{"hidden_size": 128, "vocab_size": 1564, "hidden_act": "relu", "norm_eps": 1e-06, "qk_norm": false, "bias": "all", "tie_word_embeddings": true, "init_std_down": 0.00867, "beta2": 0.98, "weight_decay": 0.097, "lr_head": 0.0104, "warmup_steps": 200, "train_tokens": 94180000, "max_steps": 2875, "dataset": "wikipedia_en"}
Each number is 500 + 25 x the weight over its row's rms, rounded and kept within 0 to 999. Layers, rows and columns count from 0. Numbers have three digits each. The size before them is the row's rms in percent of the matrix's.

# layer 3 MLP up, 1024x128, rms 0.19, rows 307-361, columns 0-127
100:507456472486485510503507518463497458478503527511508506487516514492505516553515531518511458463527493479537505487528497498502528514496522504508504519497448463480478524533523535475494480504522484533504585520522523498484487491529490475487483516516514489515460479438449517495509485547459523501532510509504496495510548502494476526470489467529556479487500457524554481489489462503510491470494
088:510464479423535537503518467547468512470552536494515520460492519474483526531491512493510473518523510493492433479492514530478493511520508471500489528495481509491466506490502532492502525482491514517497523477529523473476513532517567466485510466513502490482524507516460527492503497511531484503518473487499479514502470446563495509519537513488472508514540483457484523532472475512485521526514
085:481501524488499499509499499484545478486541458519520485513517502498520510481528456511518494512454486485478534453525504493526473502514523517512472548466462480509546529498494505507504481544508451534539474483510487498538519506501495478522491470507499490489510545531529530443486481485515523474523464527481516500480500513496476465439495506451516475533510488493555462506518448511531514465473
101:560524517537473511523516513503478490495546486477515448539522522478466524508491481487514513528479498465493519503482482495503503517532491535492527512491523477505495496497502508517496493505490475534496451497549485466480505503498471481536494510475480502488496447478514484522489472504464517488515550452463484513527466504505497549486540502547510512501446442444446520494516498536486507458478
094:550537491522502525522489562504513486515487503489520473500531512520467488500489470494477477461506573527499471517488485504548473486473497444491441501510515507460499507514483468462504495498470487479480508493506484493504516518491526506504517485535477529512489551501545506525499504497468492518524500483499475552499509550484523491522503477481462495475472500470473470532460502558489558533499
103:482502508506508473449494509511493518476473502513503481502546449496524469484497504507487482502497498503510476514502501506490479462522456495502505503488493478505553522488491520529515506472503477492447511516482497415477498494478518519479528490532479494528546465418504486515506509527523495496475514435487480504528527547528525510518501505504486499510410480495539515479488507510518491484556
095:497466508512470488519478496471495493550482555512514459473522473543521496517466554462505517504501509461505504496494480494493467515493519505486498555484496515482515485506544483490533508531446505528495495491522495470522541487482531447455438494501500502511528518548486516464482477500459488530504535514447513483482498448514489504505497529501527483485492525473471513472445503459497488501498
101:488504480505496472515443532512507528456526472488543505468471525481482488479482538502505500519496524538480491508502502496450477479514508489499545481555510477490491478537502477542487499474510492518484469472511533549505486506508475450483569463503525495516486501472482522481476514546504541509499532502527478513542518526481523518470470504518472468506471510498540522542499502484552459486486
100:526496498470502538560516517496479444515487479500503473546537484538486473586499460533525537480486490484467452489472504500536476504498495546491469518507476550505478513512469491497486488477515522475506506481474476473537476489485520486534471513446542491486496499498469504477504524505504497480464512497498523471507519526465454475520466542522494495472488525491502494475514479492516523508533
115:497519526473517492551464568457533510509521480461492486558505530517462494481535500518486491478477506527517482516465466523530497536477508468490498500482537492509492527488529505478482457487444517449522491482490491544541528545532464492509501455522488482493481515489509511493475463481489472510475484525488506519472521474497478521451517511489501457493506524503469513459511519480473527511524
089:525504516432484491516520499545499544492482474527514511487505475542499499525500519530533532479510527496518475509518504517528514492508506485459469504488467513514472489541498533493563511475463506475544514483521476501502510522482442498489478527463547518484516564476517463544534459534493495520515454502513480503483489509484476475487480534523503482498543507511491509481517472492485534464456
103:473506525522505505503527524473500478476466496516463504534534498522452470523511513458491506475530482425522493505540557472501498479502498480510521528518500513498467490501520537493482504481527480501475542559483523480495483502515515484488504452492475511510494477510557507532436488524551503543520489460492432505546450505500495497499504510487444512488496493515486492486494482509509495489488
092:500495547454497451479447445484520510472521489474483467504489462515477472513547533513510491505530468519516491497499528480475476511483505505487507523491470457524541505516482508482453507539478536506495489507510497479484492504524435455476512553519528498491523481501482538506500510444487485479487545487478505523522495489513555472519484510505480527451507510496511451530498477517496468511527
102:538494482480500516495513527453514513446483504500526469516527516470506491494498507537469495521515468495501519482444515466494471569497488477509503451466484482504491549486487545475508477512509553460535521530531493528546511479494502479494524465509488516502498528496489526440487487478515510528487489451521515481497529519480515524492537454550511516496500489502556535514491503475505512535504
097:515534477494485522473498466492476486495492496545533486482520468477490502484504488550514461486493470502527505490495488554524500499538529518471542509487467546498474543534531473492539500504499504515478500533481510471521511461488475505533519487512525468462511466533493462571505481449463504472511490494514503524480482531505479476439521536517484503514543536491460476489474481489516524494480
095:530496455495510514539475478507552510450516518480489522526451520514492443497529479464514504516543495509482475468488498472532515501474500525513510479515467509492503507514485511493520503474539507449462460468509486493483488517481532538536521505495526497506524513483501508481483475476522470526475505538497501483533429465518465539499515452464477508493503449521535477490543537506507499520509
092:471520475505532527528483508480500491516480522481469463514476444505505483479497510514525490497518526506464505545499488476531522521539492471481551537518522483496493466506462460531524519486474495511487496481498494482531488494504525541445492513521489523526503487465485520501496513542494470480537500483494530451527477563461536463460484456500523486512445481524528474502503485482472486548505
105:498488478480517556529510488483529519492508495460479522521492498542517491524500485506486480519509562548521496479470488506465493493472453502502502530489521463494496482551498506470497523509479513483452477486500470494536483472485465519477519465520553514490484523507510514520547467506507525499459495499479535532494542532509509457511491486495472437509508452515517499507465442541474534494482
102:538484484477505500485455482516493480529501449509459526493553452501534446501487509494479458532511467527513497499507494519468545517520455514515534547515547491499509503498563506505469491510489480535527493514488488472490495482453502511501481526471446505506505500485498569493500482506478484485495536507550536535504507521521530474471519494466481491513508460501535504500523522517531482483476
098:487517501491500491473457469523514494503513438484495480491519473466526490499464518521479462519446508488475462548527476501504494493525439495523498489513470502454564524535477528494488492502536501442494489459474513508506480511489493503461477511536500509526462518521475536490452548500496542515524489512475473530526488519500489455549493481502513535476481484492543468504508491494490501505502
104:526534490493500489501512510476502499495468490530478542511463445492490483527467520483593525487482493468492501552508489525542506495523496523496500509515490487505518488474506500522509499481471551514521511482552448505502457490554474486482483450507519497479540511507482470527495464490438508532503476507506494510542501512498485484500497525499548476474471506490494506467522498467480548480535
091:516465502525487494530528534495511482491454500521500511498532466517552498490538513503488538450518515468467524475484538487500493523459533499494468514514467485463495487536476489516472501518444479486492534517459498484479520465530476507487503493556514450512465513511502485490480489518504453501540517481495511492487488511531487502546471506490541423464517503526536469504522520527523493492503
085:469491466515509522487496499492512499457514485516477537519539446510445494501463510504505501495511500513498503507524564508486484529465504504480492522440496478485546484513495516488510521537542536501534518555509511492574539508496489470476505510469516506531543509496489468518512474514461507483473498478506534489525507521514489464481469511535552529511500496485499508475478468444496522511456
103:493489491487527518492432467522545551517536486493486491467510488514545501514495462532540492500498506472463551515526487521479525498514497506480478530486484478498499518467499487477452482526456539515529492533545475467540498508461490519474518476505555503497497513456465505474502493499509490488459469544482511494507493479466511464466512482455480471458486479489550479514491501489504495498530
108:469515504485494530525505457477530438485553425525482472506471461502494501476517505533491534570528430469520518513495519503505457495525524476523498500525509517478501462507527495500472552480548526538503504496483468475525462507502463534487469514533525497510510508500517483481497469499493517467536518485483534510486474473512504472493525509507505513512514470505517487500506518530492505469479
101:526469487532503511507545521474472477499490483485506440519511496535515489469490497510468522494542487490484508508531499508471489503483506507429530509527514533531526525462528536509478514518509513445498504415513497496462544491512544535497512519495537512541458499500486496496506538494529493558496507528495456537489499500469505471496459498529511460501507493494499506505499477522492479466462
106:523484476497491521466505555511546457514535482495470502521447506497472498488537507491526514518477506448480475528467523531463469455502509533501473536541513548517551531554513500472508500538529483519496496485501487529493517517512485538526493524506559531477493534517530517501482531521499508472490496497497517496551507486515501450484498537534496495495501527548488514532506523511504524485521
086:524480497526525515509462495459528517491561531504474494507495521499497511500463488496498491439497489475463503489575533528477512482516504503478447538485519478511512497521504491513482505481538519489508460527495492463511509492524507473530472507482548510465491526540487513520470519518500453490534489509525503525537451516481524440498528502479473504494467542511496506470534469551496522524503
094:517493457472484475512545545484496515447454509501514481473489453539515456492522445554499546497494518545537499507467537507514517501520500490503480516474505488538511538507481494509450508530544523492512482457460503512492535494541524512503493494462505479468471534483475502507534499523456496487485488507492479526459511507456492530505514505504517452494489512518513519522523526498541479507518
095:492499538537556536515506494467500482447521508519477484483512496504511481538469498518524509489513511470477506496498503537532484490505497473476531508501512549507538514496480462511476475553442503506549511547536493481539497526494455503487471470504468463454476556503541514481492467474467518533538514482520511504532518503501523465499489491476527494516509480526481454493494476486504540520497
097:531521497494550541486466532508493467500487486502473487528531455512503504508518492515477547496545516491520530507491458498507521464460441522461511506522543506486505491515485513460507446482457532510453479529504493455465489514528477503534519524506484509521519494487535518517477472504543492484498534472512468534456551532477510527497516506489506481524489458473508506518543479487500496486472
098:493523493531534515528485491507472476506476464478474519516485483519544526509556501479551455437489491478530489507467473484562463487561486505488485500509482523476535488512492526506512533498504515482450496538480522540499478497483467494457487500520533495509450531528487492487488573518487504511535509534512514493495489535520507504491477501495513540492487494492543482533476508501492495533470
093:479488468441502448489501466486498524490528505508536508515530496482489563551499546515482506471536538529532508549514517482515492476455482455505477520488536491495532489517517489441483514493469505503493504484467525502502516500497486518510508474544477522466491471483456509529474502474480427485504544508491502463498477491528500525497536488504479461491497531517507500485509478547481487505473
150:461509502508571571491474480457482506492537467485534499524514533536503492495507492517496512527510507495506502454496563488508488505501524485488491529496515483495491488494512520506501468465515473496498449448534476482509529498481499524483494435547533518491476563515473519491501500494480503471465452523488484533511487537494523517467502491488532458524489497499521467507504462486475503459490
095:509494534493498502532477530485504462491524496514540519444521463549479544536465517496510519487506520498480482517466479476508505467542503526481501562510461496469448489540503513515533495487494486478489480466498523508505521534454516494511487517508451518463505459527466522528497581503445510480498528471470508523492492503506489487494545496519530497513520525480530510481492476508524516507508
115:527516496484482493494476466487514513498532449508539489534519532524441469517503504498501490508495511502491498540484487498542521555499449527494522537497508510540498493508505498494449545502503496543483487505485469470531495533524472540493513482515478499530499516459503514506482473499488515514509495510493455493562496537514516495475519499501456450436526499472551495537506532509485491530550
104:473540490498478501487517484497476480535489478506505488497529467507525541488500544445501550523537536544495509554495494464547510509478479517485515536436506454513465519486528485462484476514490468475497523468509489470541485492493521553498516507504530526484503498477502516476466519486495466492499495486515468445494506536498507545458481496514476497527533473517469500506515481510543533515508
081:521500449496481530520525513493505519498515497512516487460471513484480574507499554550468455531472493548494517482498509522498534523532508480443524499458489505495521514479464469522514539493493496516474494467486545501509507497516515491471463498481471526480540474528487480529505505517477542493564502512489474517521490520500485534476510539500537491523531485482526523458475474493530493484478
098:503537490486516504483523505526519481479516474497547493515528551528490487497430505462520467510567501484515508507547486502507456532487509532485486489451508505498561527508529481520511485471443516507478495514464544472540510483503508497466491483464470484526528519503465532463480499532480519498538530460515471518501502517487508525473488485490486520538508541477482516483502469534484491509499
091:488505501534528499467501500504463494483529498525464510482515509499493498486502474517516497490524531516489463485467493547497515524517523518513471539475500522475487500495463469453517484490452514528510474560551480479481539515530502526489508492446536508519481519519511478491525467543534499517563500484499468576527494490526523478490494545524485499517510519540470519520503466467482487479467
096:508513501501524503495507464500498510502556476484524533471505482530465508508501487546503465538490503457538516479491512474483509499495471501492468465516444504492483488494531499467540483520500479521458511547511528528517511521490541525481521512525511491509510490543474525478519475530504504486462583502484529500470502505488483507427498475494428473496497476489510486518519464529487531534483
111:525531466499491493541492523474503504505469461487484510522516531481484511500502536501514508506525534550516476519456507486506525480505524440484513502511503516496512480534499496506535534471482477499496542503503536480518489478458463541526481495534504513503524513511528514452487473466486516510498529535478474484460532415503452526469515482506489472534514480532486492436476499485517526533518
105:518540466484527505519488514479462495482483451507498502508506508500531513527473501494508486562470514502497478461510497450512480508492494468480486544513498538494494444499542513511483496510505477518532503487505517428466489533517475486473499496511515509551533529506530483490488502471522467498510470512526485488514547499477445495472464518527506444521504461523459502485488520482503532522562
091:508515488474494485484462530468507522459444513554484508513476499524495516487486512458516511492483544460436527491527517529469521459520478498524493462475529527510493512470501493504495509482511480552481504541516497490504517520441457524471465545483506499448502545511519524523505494501514522488486495503505548502531517475523460483462485506499484431494468492501540520489508508491483501513502
098:513499484499528444519539499542487518475460500488533482507550478472463486519481456512473504515516493488461534525462464545494506478515516472513494507464459504538527529481498473512534458493479515508515477500504481486493502455477520527543480497540488482483483481519459493497527480482524508514443556536454514504494522500510521510490443508483525520508490538487501482503516467504521485457519
106:513548514496512470516501522498548487477528524522526474527551492559492540484549452491481526484492472494443502503485507493551484501528498464478503507507498501532474477506484518532438524497514475484531531544500482485466524522498483499493485499479499512501519481507527552512503519509467441517463489446514501485474538506505494513503473488492535517486522482504514465483455464478488495465497
088:501498494507514472486495465474465498529552480551517572505505461502472497483504489497477534508457507494469505530477477525463485474478542486541507535507484466530516479515519506544482529513470508480479509504492477493509501489511483517515483520446517516458535538473555506518569513510480444495472524486522532520487480480455529473505499492514526513473494533501497492479477494480492516511532
095:509482544495509542446455495489461447453460454528489504496511507492494494510505491507477544509549505462502503499523494475497516479520471472490509522521481496478466528522464525492494497485450513462498509510558499506538486512461473525467487472468478474488500503510505501467518477480516523475465502538510487527516551496466503440478515476509486504487531478470509547489532509540521520508514
112:502497499509515501493438483528532495471516487513523464527488489480479523530567521429488495502488491482479506484472536485491536479519528535468510478526489529502469537484525491470481510503482508483528489484504494488474484513498497497510509520531495511533513505517502526491501555494442485533505504491448503537485492524517557491495437507475480504509501517482483487545542559483476521523451
120:511494486473490504500473518527535501511457517538516464487518473503447532533497531492492474483479498526499522501519518516491488521505498471508479526505479477497481562507460507547530476516523447540541497501488483495502468473529437492507512528492521486496520514510539513542515516523481510530461516474504504482483504465513475523504458474540536452498557486524518495492573493473503514488493
107:499491491515554507513521513496503471508517494482494538475526483535474490499482477506477463482505494539511521492501502512504502515440526498476486471536491464472518514530486465505477527499456491458475468487522512516497489497534477514514500471541489468467514510493508494485486492519530480489503488500447498500468489486515491541538480453594517534546521498461513466531467480489543522450513
105:495488485490494467501534522483529518507501511493509487476481508489527449472518506482498502524543476506510485460486494506542502498508509486501476489503507505480526516478520471504501557495458537477441453517527513518513522450534509507542473503556508503526501540512509466504490490470484524502526486519450450530507523504549465491520510558485462437504481494489500550476470474501478519475481
100:508518484467483544504513498518509518483523466508536473503502505531474512477496553516501504523520523507531518522487493522520459491521526467558489527466479513551515523450493538491472497497466529475489474507476523483468495529453478532549472490476532491506440470460516515474462511551485507468524492515487492471492526478496470566514470491498509526474469511516479486496507511518505515534497
107:496484493510533418519497543549481514467487489475513461496481509524477502483498489447554515498451491523525488461511459506495466521512516498518490486486512510500534529515483519457485522511480483487480478498513522516518498524441528505470540534489492491544488511488515464551506528504500510525486490492491490515468484516493485491531456455501489504523482484521498497493419494516492503453468
099:482503499503522474489499474471554517492521502503484466500492493535493477499493495473519555489508484505505541475504507537503454528474532506512506487449474512514467492486501526470482509505495499493483517525497537520490484473449460491486487516532476529477448503487545493516506563444452504490447530450511523511521541551523487506479458492493507497532510477485556509474486494500485538515502
# layer 3 MLP down (transposed), 1024x128, rms 0.179, rows 307-360, columns 0-127
099:547456495557492481499473506504483484499479507508474498509486464486480501535509514524536562465476482546488503493490505489494498513493502516522536446506496532505490453512511461466529509537501538534492494500491506503481502509481521490504553529479501513478544479491538486497492457480512528510491478440458518526490517503515467481554538502488516503459533527467460492521545499536523472517499
092:534516477513475488497493501503514481534494471512461515486464479498473507488448488475458507489559511528515478508502465475541549534476475473539450444537518459501537513535501497501470480522471478449515484481541497499465506487501522468515507508459489490531520493508483483506462521485495511481457498461504476479454521519511479518499534512499490461463495477455506469506469513515491524515492
084:517508481527529550483499481522492535448495529471484492513516495508500490519473501497492529480524497490516486491486440454524538523488483509595516512510467486480492498497499534472524434434485512486478490510498518479499496497492543518490454496516533492502489482498507487531523526534472522467488464509528491477516466506543477506528483501477454487497476473510484519519511484504449497523458
110:487469513475489514506484478489519509483512506500467514477502506461519525504490515522508488471490507491493443469506524462549489472478499500469481509462462506502497516463494499461514490528478443490488506489517517509488509521465528591489473502546529522509501517489516492511520491501475513480544513522605512482518515540527485519462501494496494530461512549526525489522496473474477493495489
085:479555536484492511497564535495526476518533478526504517499469490485506495522514522535506459535491414508460533524487538506497520508541522514475515485540494497495504454515497485535512563518512488467504447468527497530481486465507470487493515498523482498526507521543503482498490502510518525513471490507441505488486514442503479471497445513513473477477497499492508512493505492476495498513530
105:519497521506517522545527513494502489500485502472495525494479527506514496499508530512472520496484500436516484465521504429504546603486526474526498461486522507461487482504481508512468464516489494464476502464465523534480515500500513502508479525501496457474477491485476461522486461505470515527497462520475480508508474501540498511483476465522507481502486475507455531525540459517506474484477
090:495502497474531490516471519516544495478449505495489529507512518524543520464483501548500475495535511479500479476505532508526489491509458530513528470498488474471470489505482505539491507478513510524526524475519467529463515509494498531510535498540451520479465459510474494517544533481491509573497511513503492505503489472505523547524506512462474488519494498469478491549555526471493550546524
094:486523475453524506461539486475497510538466477489479523510506487480569521491525483549487528508526474516473488537477481476538519500544476522484464553495510448505509504527491530475511466523497512531455534489531494502478484513523528462508475486524547494499492511500518514499494470511521492494479486505473481502514508480460499495517478526495495519454515496503472509500504462499442576520484
086:476469481490460498491516467491528484452570471492452553480471519509472501514469496496487487493490500530458495480516511474510526513534518574450501502467491506515512494519516510519494530496470517494470474460483483498518480513507460467543504461512466502534542501513495506528496499511458482531538478519479503549534509502484515517488550496545509491525518511479498486478489476536526482494472
114:526528529527514537482529525498467494507485443489501500487482513493477522487532500545529483470518497484498491501492543534546518457529470508519494505521510489487485520500511484456491502516464524510491477521467485483449564476503492469518492480496475516516470490471512482477485508523486576512523493511474525465454507509539475449506491513489446493508495492501505491510519479498542445558483
109:506500521515520483502491449513520535465502462514466524521519488511543527494483495487510489494529535464503491526456482499507499504464517482519531523498531525542518529538488538498520524475453441538452493520452513469517522497462504495477492503497509497498508461444485508486500506456474482465487483499519498424494536553497510472491499537518506485510480526465514478501483525493476465506517
091:503492505495463529484494509513465505493504511483471525478450465498505577442536540489471498470470501503500492449525475532489494508487493482506455495506476542487526457481529515529459527507483496471455493492505514491484521490456497502480486517500528545502516520518452532499522517482463500467485505555472504474476486502478431510492488530521528495501502494499507527475505451517471501508533
104:508482471513525523495493518486519493528514521480471517518496506514500466483460516502525531487484473497464483451454486503480441490477530496505510466452458516534520513466571509502510463465487492461472490493498526499483459512530498471515542481489504496493506484458504514532509489488518526502515466454536523494505476539454512479441497494461470477528504485461481491480514534519536526516485
107:470512485487501509556524463513495473496502511460476515504468485485524502481464475551537480516501531557438444485466495514468482482481503540492523540492498488544518462480469528526550444483544516478505518492524484484480524466510501538531499493481528501481501516536524491520502502509508491473516506521495474496500489516448515519475506491488468488482560488481479487517522528519481516491529
089:530520490539472502531489519473512518512523554534509496490458516504500484448480485478522492462491524464485515505522536502502517529487494485489495466506541517484542497473524528486492466469506492500451507560521547505463509568523525500504502540510484473521471477444511489492470508514519489499522482519521518486468523463475458480517530529519485505513499468519555517539489477515487471517481
104:511517512485473544520463471483538537424521508506511523501514489492479475484479518471496497505500507497506520511518493469510485443535502500518494514500484518478536507531529495489494534500405488465533498490438495488497516486497512536461527473497466510530517527473496503478456551502472488481497489479531481543520498498481503493534518515531536476475488506473491450508473489504466495535473
091:567504513488493489490486518467502484489550467496556541468550506484473484516524491506494525513465465504525480459510508490468487478481514539529519509466485509482514518521483497474461485483575486485506514537512503523506492487483486491492539500485469506541488486531500527504500524496496476512461538471518487536465485479490500463517475532505475491507561509482483471456515494446503528459489
089:497571494574478505483536474484515454532522495516476522494522503491493500480517491522454479449489463508509487509543514452520492495540511490526530505536501463522498494529521506494487486496526481557560478500481533500508518473482516476519480500455485517539510473480505501484480510493505481478523492532495447500512492456491494490519531475499537480519486479506544531479497505459524454488500
096:479525470518512507464495481495508493531466476539515545533496491524500466515545493495482506562497495472515525517467507498490521495506498519500486535524467451503491505504487479485529479479482554499500498527526490506501485509482485446433525494515438510513510512522491470522515499484526481524525489509479494493471544522487508442515430477505510480501485538472516519539511464495500548519548
097:514548485438505475507499471488464520549527518522508527502487517499519504544503511480484490522535509496527491510505501488445542478518518455550504499522485473514486510509531519512470493528505516555477561536497503502448468462525535469518514476472504512510503484452496476505487430496447500523498482519464440492481500508518491510506516487476460478501491489526493521514504473481514500514493
102:502490526513495503514541494520509499473492473520457525492509502525522484461465477442495505532504501508563492509471486475458542509500461476544501512500516507484531521501544503513517491476494483530505497497518482491527495488489513491488556518459474472520515526460481468492501540462515517509506418526474506532551519506573505465516468472499523500534484479498516488516504510490535510527481
099:484485509510502507557464496532450504514496504473500469460485512485463489488536539534484500501488510508496472485532498508453500509512505506529485467506492557532515474459502502498439504501506475540498489514550512469472501468521466525491515533517545474553513491471537491479479525443492562519505495474515515509488505520509524501496477489459460510459503507515489492494548510499535501491454
101:522529511498463492515504465522508517493482501464543479479498518504513502474532533525509468565510505524470486507456509517489506468499454408499517487482507459509516515504489500444513497492536506525479533483509474498467466516465451501479471495468461502494530519474492463503469485500459490460557516480478498514474502499487461516496542548492529488476519500523524511518510524510508485496508
095:501545485520529500535533467513494494495466509526499506496456488560485463509501547463457499543509482493516485473463480495514477486496483501491514459486506471516504442493505512511533545517517498487496532504499519497479500508512473451509471518482478483522503503516536481542516509507541509516555515517500475459518461544514486498497501540549485493498538569461487518465527526488489531501486
100:467504440518494469509526521494471489490497526522511514477502538495511510526468503498515443513475520505464519482524519471498521445502512502468493504481445501508505490484482458498542468484495474483447523499475502504494540487434529469492529462525510478466483486489495508488527518501498511520512435452504464477506522497493503566488497479476493499485522572533525510510517492477516489495490
098:510519457476485474486489502475483506488498523480474536492496528471475528519495497466527522534543509504504490530498466453517497467489502523494508492522495513533496497526517519550461486499533492479509545483548481542523515490518518484536490506484481451522498498476480454515448494530490509520498520458445484567444523495504459466499530456503513484513519485533539517501488479501484467526504
084:464456494516502472527501495529469497481492476517501476501546507508486541539447546512485492473492489570493523526489465506529526525491531471487494526507453458489415497444520486487484516487505521520527516506522483475500520483502510492511504477503467450471495469493475479515499482536514502490529490503484475546476517522499510538524510506489482550475539485541548492495479513508504511502498
091:492505492457493488517507511538524515519477501479509496496539474508462492482502532538490487466513456472532482523587517540500505502498536507543497485453485521483499541475483483493552509530470507486555499462475488505515483506489516557455536533504487449524516529482469540489544476498495493484524506527534500518516514507507500533518486462506484515513479457515489511511468465513504480491509
096:495512472508492561522539524471513488466525487493482512524493512476468489470485499501469501512479518488464487509509529479481511472482489555466532494520508487498493501514484517511439482493546537502513543457519582515512487491512482559487503489479504446533502485512488511504501478490477490536510519516510532501539475543486482530527491536474510457537534504517512498493523493481451497548483
089:499511479497525514504506490491503492440510504520514525501481533504490484484510468506497500526494474531526524515468552477496503519473539440519462499473470516502539501525573533449504490497531533516485481483474554490532486526523475539516542479491519500511499496467475473494460532477501502482486459530448512487511482514502478514504431472476486474505496485489505507509493536483491441513487
095:520506485499474474492524515464489520487534465495566505518516497476486513460496513482505520474513510494481509502487479531498488461532488514564514501508460483512473490511477477495537504571516464507533529499482497562499507497515532498514488490491446534526479516534490471507491502487459464526541493511526492470543468507527462495489543494512477581492500513507485494512483538527477521513490
100:488480492487501484476487536527492471512539488509503502452522510520522466524529515512457499451458525502512422523484504485492467487489516473514525494496495504529538526480500510511515495498495509536526551497496509449518463468510495491507506538506504483467547497462482453479492504482486470510502517502508523508563526512493501539468478455508521537514515556484490476543508470527543541502493
092:472461547455499488512480491505494502485504504487469475463479502529453510526506521507460498453527518524448504456439484535508540448495501511486472481488512469477496530485486495515550523503469501511483520512514510468493497515510527503495446479475552504510489488479518487540522504491491517528549474526479549518500514521445467510516531486522503510489503519539473496479518450492504467486489
119:487536522473492513469457503481541492521479546489520547485486484535515505507542473499491508467501510484503484488476504471486479479503499492531480488480513468504532503483519519483496468469557477522558442476491532478527508508474468512494490462511506548472497512511498522536484515519499536536532485535517532531498548538469494489497535488466509481534516495489509498513559471492481486492434
096:497555480495480524530503494495507530468492477487493503516457493521542477440470497505450463492493509503492498466567530534461499487502521482503481463499555520541508527458508480464454524553506530517501507531526465469499496481486517493500486509473533512509529498481509484531514511430523481492492520502524506484462510482492472517477509520458458479477505518520492528521487470480513491527504
106:503467515509502503515498487534499518511454517461467441468487490520475464504556455546502484456507511473473519497511489526479517496459497524470504509492492511512531477504503485535535535492501544503549518502509516459513530470481450519523486518511504503527473495493512512491553508502510471483517486522499507483470528477487481457473492522505499488513511560431477523499509507474538535512449
107:513493504520458521498501473527470510446569451511507508516493497506520468501519503487501513514492485524479531508534495511453508485509469492518456498484484485502541490510491539514484491526467504515530472517440528467475519482494496542533560462507452486532532505468487480513528518496527477499525522546505511502508521515519504491546490558520537489507490506510507508502510541539476473539464
096:474547523479553528489549484500473495458495458516545479461479494502507464489507519482507476498516521463502503488511491513574504514483496495553498562521500531445505464494512503474524479501496515462533488507485489527490527498504517512526497494492522490484491434491521503495474502474496561483479508497520518478522537504510480498512487508526503527542484537510438478497501477463478509514540
100:487527494496527499487487476515466464491500496508541492465475500486468507492507505520526524501490490492563493499537454538489531435525506433515507500536522541505488488505459503454504523501537489488511553519490505495456512468503473478521485519488463500480506498512514462517484471498448478506501494479530523477512510498532492502547508469509544511447505487533485512518538508461555500524479
100:523480512514489498465488509516426474493570495500525450490480491511466528496498530521487515503526495459480516508486508493478522543499540464519478542528506500523523458487495477499467491540487522463553527507487553479520491515508517442475492484509499476498450494487487478450498516507525477528515471532493469477459510500507509499491503493540469479462512492518478510503492535545498537498487
110:449501490497480472467499518507484467424532502501507523484485489474481505481486466543504495465513527492477476529507478493520556522491509499495489476502480550506477479516483510544438500481462513536476521497505490483511514524534464497521457454529522493474483505483513498539528513502454418502479492502492500480479526523529488483550492516535487529518500510518529491521513473468509496527516
103:502506519498514508462440549512497495494486513502464501483523508469496579477509528527537532500499510516487480517514478486506494506489518525476508526484520498476454509500467464494488485460522498494504468458525510478468523517510446520498493515470498503445516482522469483497491454516502522518479529489525502490455534494522483455482536491522497503478521507525458524474472545532569484509465
096:481486475536481505488518498548499486533520492525520488498525522484489529527504542486529483488484491523518485499485528560445468491547513517509540436438468475511478507507534437558491479503502489491479485488511476543512549508501493509505532470491459508476476486502479500478492517520500504536496535525470512510490537495512490473486515487502499559454470509497517487521516530487533510480484
098:505462521534534491498534438454467490575512465529468515521536493525494511489537500499506486533518456521490451522453500482532495523517540466486530537500537511487505469478522460519510489521512486451495519512503513518492507491506508486545524472486520482493510503514522491503475525535494524469512458478492476473482529503504481526519511453518484505477525461496516505514513512487540454485529
101:499537442509546510482427500535540484529445550497506524466530466506485471534466528515475509473500523481527471497509524474509495509528483483516513505531489514485472455496552475505471524482539452483475491496535462491488504504507504512484494519511466456509523485487464484523505485522511479474531470459512469471513510486518544488529518482485512496515527498510511490493522507465466512465522
115:460487477489549500501455474520546424511494503480523511531483501511521470468486488546486493483482479531442513481523476519502496460517509487445494521515466506489527475503484476459494487553517508507491493500526482511493498498500542504500550494522505473542563504459475484500464438534490540531491515501489506491496488480479501514536505505507514453492501502491525541523506484512501483488466
100:546502507503523514477562464514464484499472534503486476519552539469479517473507465476462522512487492485505530488471547524521507493522477493509477441523487476518531477494448492521477486484490503527531468517472480520465463484516481498543485487539495495472479558526489486462482511504448519490475490532489503522474500504470496522452536494524509513539516506491499492515472455512531498515495
101:488490488519517510513539495469485500535489504506523492542494470508565504508532501398565534491458469475527472492515516491511560489518497487493502487516516506449514497484514517489505495489486490472461498495479507488491518492518520525479491518485515501518508539497498496563509528528480491478522508545465534524531505503519470534502478552516523506487504507529529481481489466485506496443517
099:456500476475501457511508537525490485516488490493478560476509496468516520487446536549497519527495495532507505496469494531526491489497486481491468487499487460485532486512444540491528529491530556481490530500506512535511534462482495501491483530484539468522466532480487503499539461520532566484509492469486475492509474495527467527506515522542503481477539507503539524476484518510530496530514
117:573545478464481473517519501475469506497545479490542484494490514487506506479510478463494509484511507492518525523536461469506503518488487449535492474511524474517470504490507525475490474533470500518504541483522478488529510450502485546484506525492505529476524505478471515459497493528490485492533497419485502491466498478498495495522502484534514493536529521513500506465538489453477482504430
105:485506523492510461502476548505550507509499522506520493472521524481489511524505471481488508550508482523521482520525481478482510472475575473502520561530436502473555479509515544508497516497499493509479467504470499469533473526531491538442518498513473520543476513499492531494519506514511482477478507505516457489501503526501549490447499497526450527495460483505517505478524517520489480505519
110:504498525529453497485491515484505474473499433517509518520536520530499504483514445530499506509514516461486506541495499473536464502487469486543506476492530489510514493513558488501483476502493467512479479509488497478484504457474500544508468564509502511536493471462494488485515497508434458500487509521500454517496514488515443500514540528483533513459452521478486483507461495504523476477469
096:505499500501437529508544488511529522478534501490526477501455547532514528517475493502482463548492535508500550488492510500507472481464470537517495482494500499504449493484465476511493489494511487529492489462495476507488534511505485533508496491474470498491481505552494513478535536442472515488521540539499546462525485447537487516533493526492516501541510509486496485514447461488459489512526
100:520522493473465524501488501540502510521479538532510497453477477502524502499518532529454525505511543462498509522489489464459537475534518500519546486532510478524505472531504509520531515526535507481508556508494514468514491490536471524492484484465528524469512501487497514458464485506525507493499537509500497494551536564467520483463520526464526532509530513521501485488565509474498531493514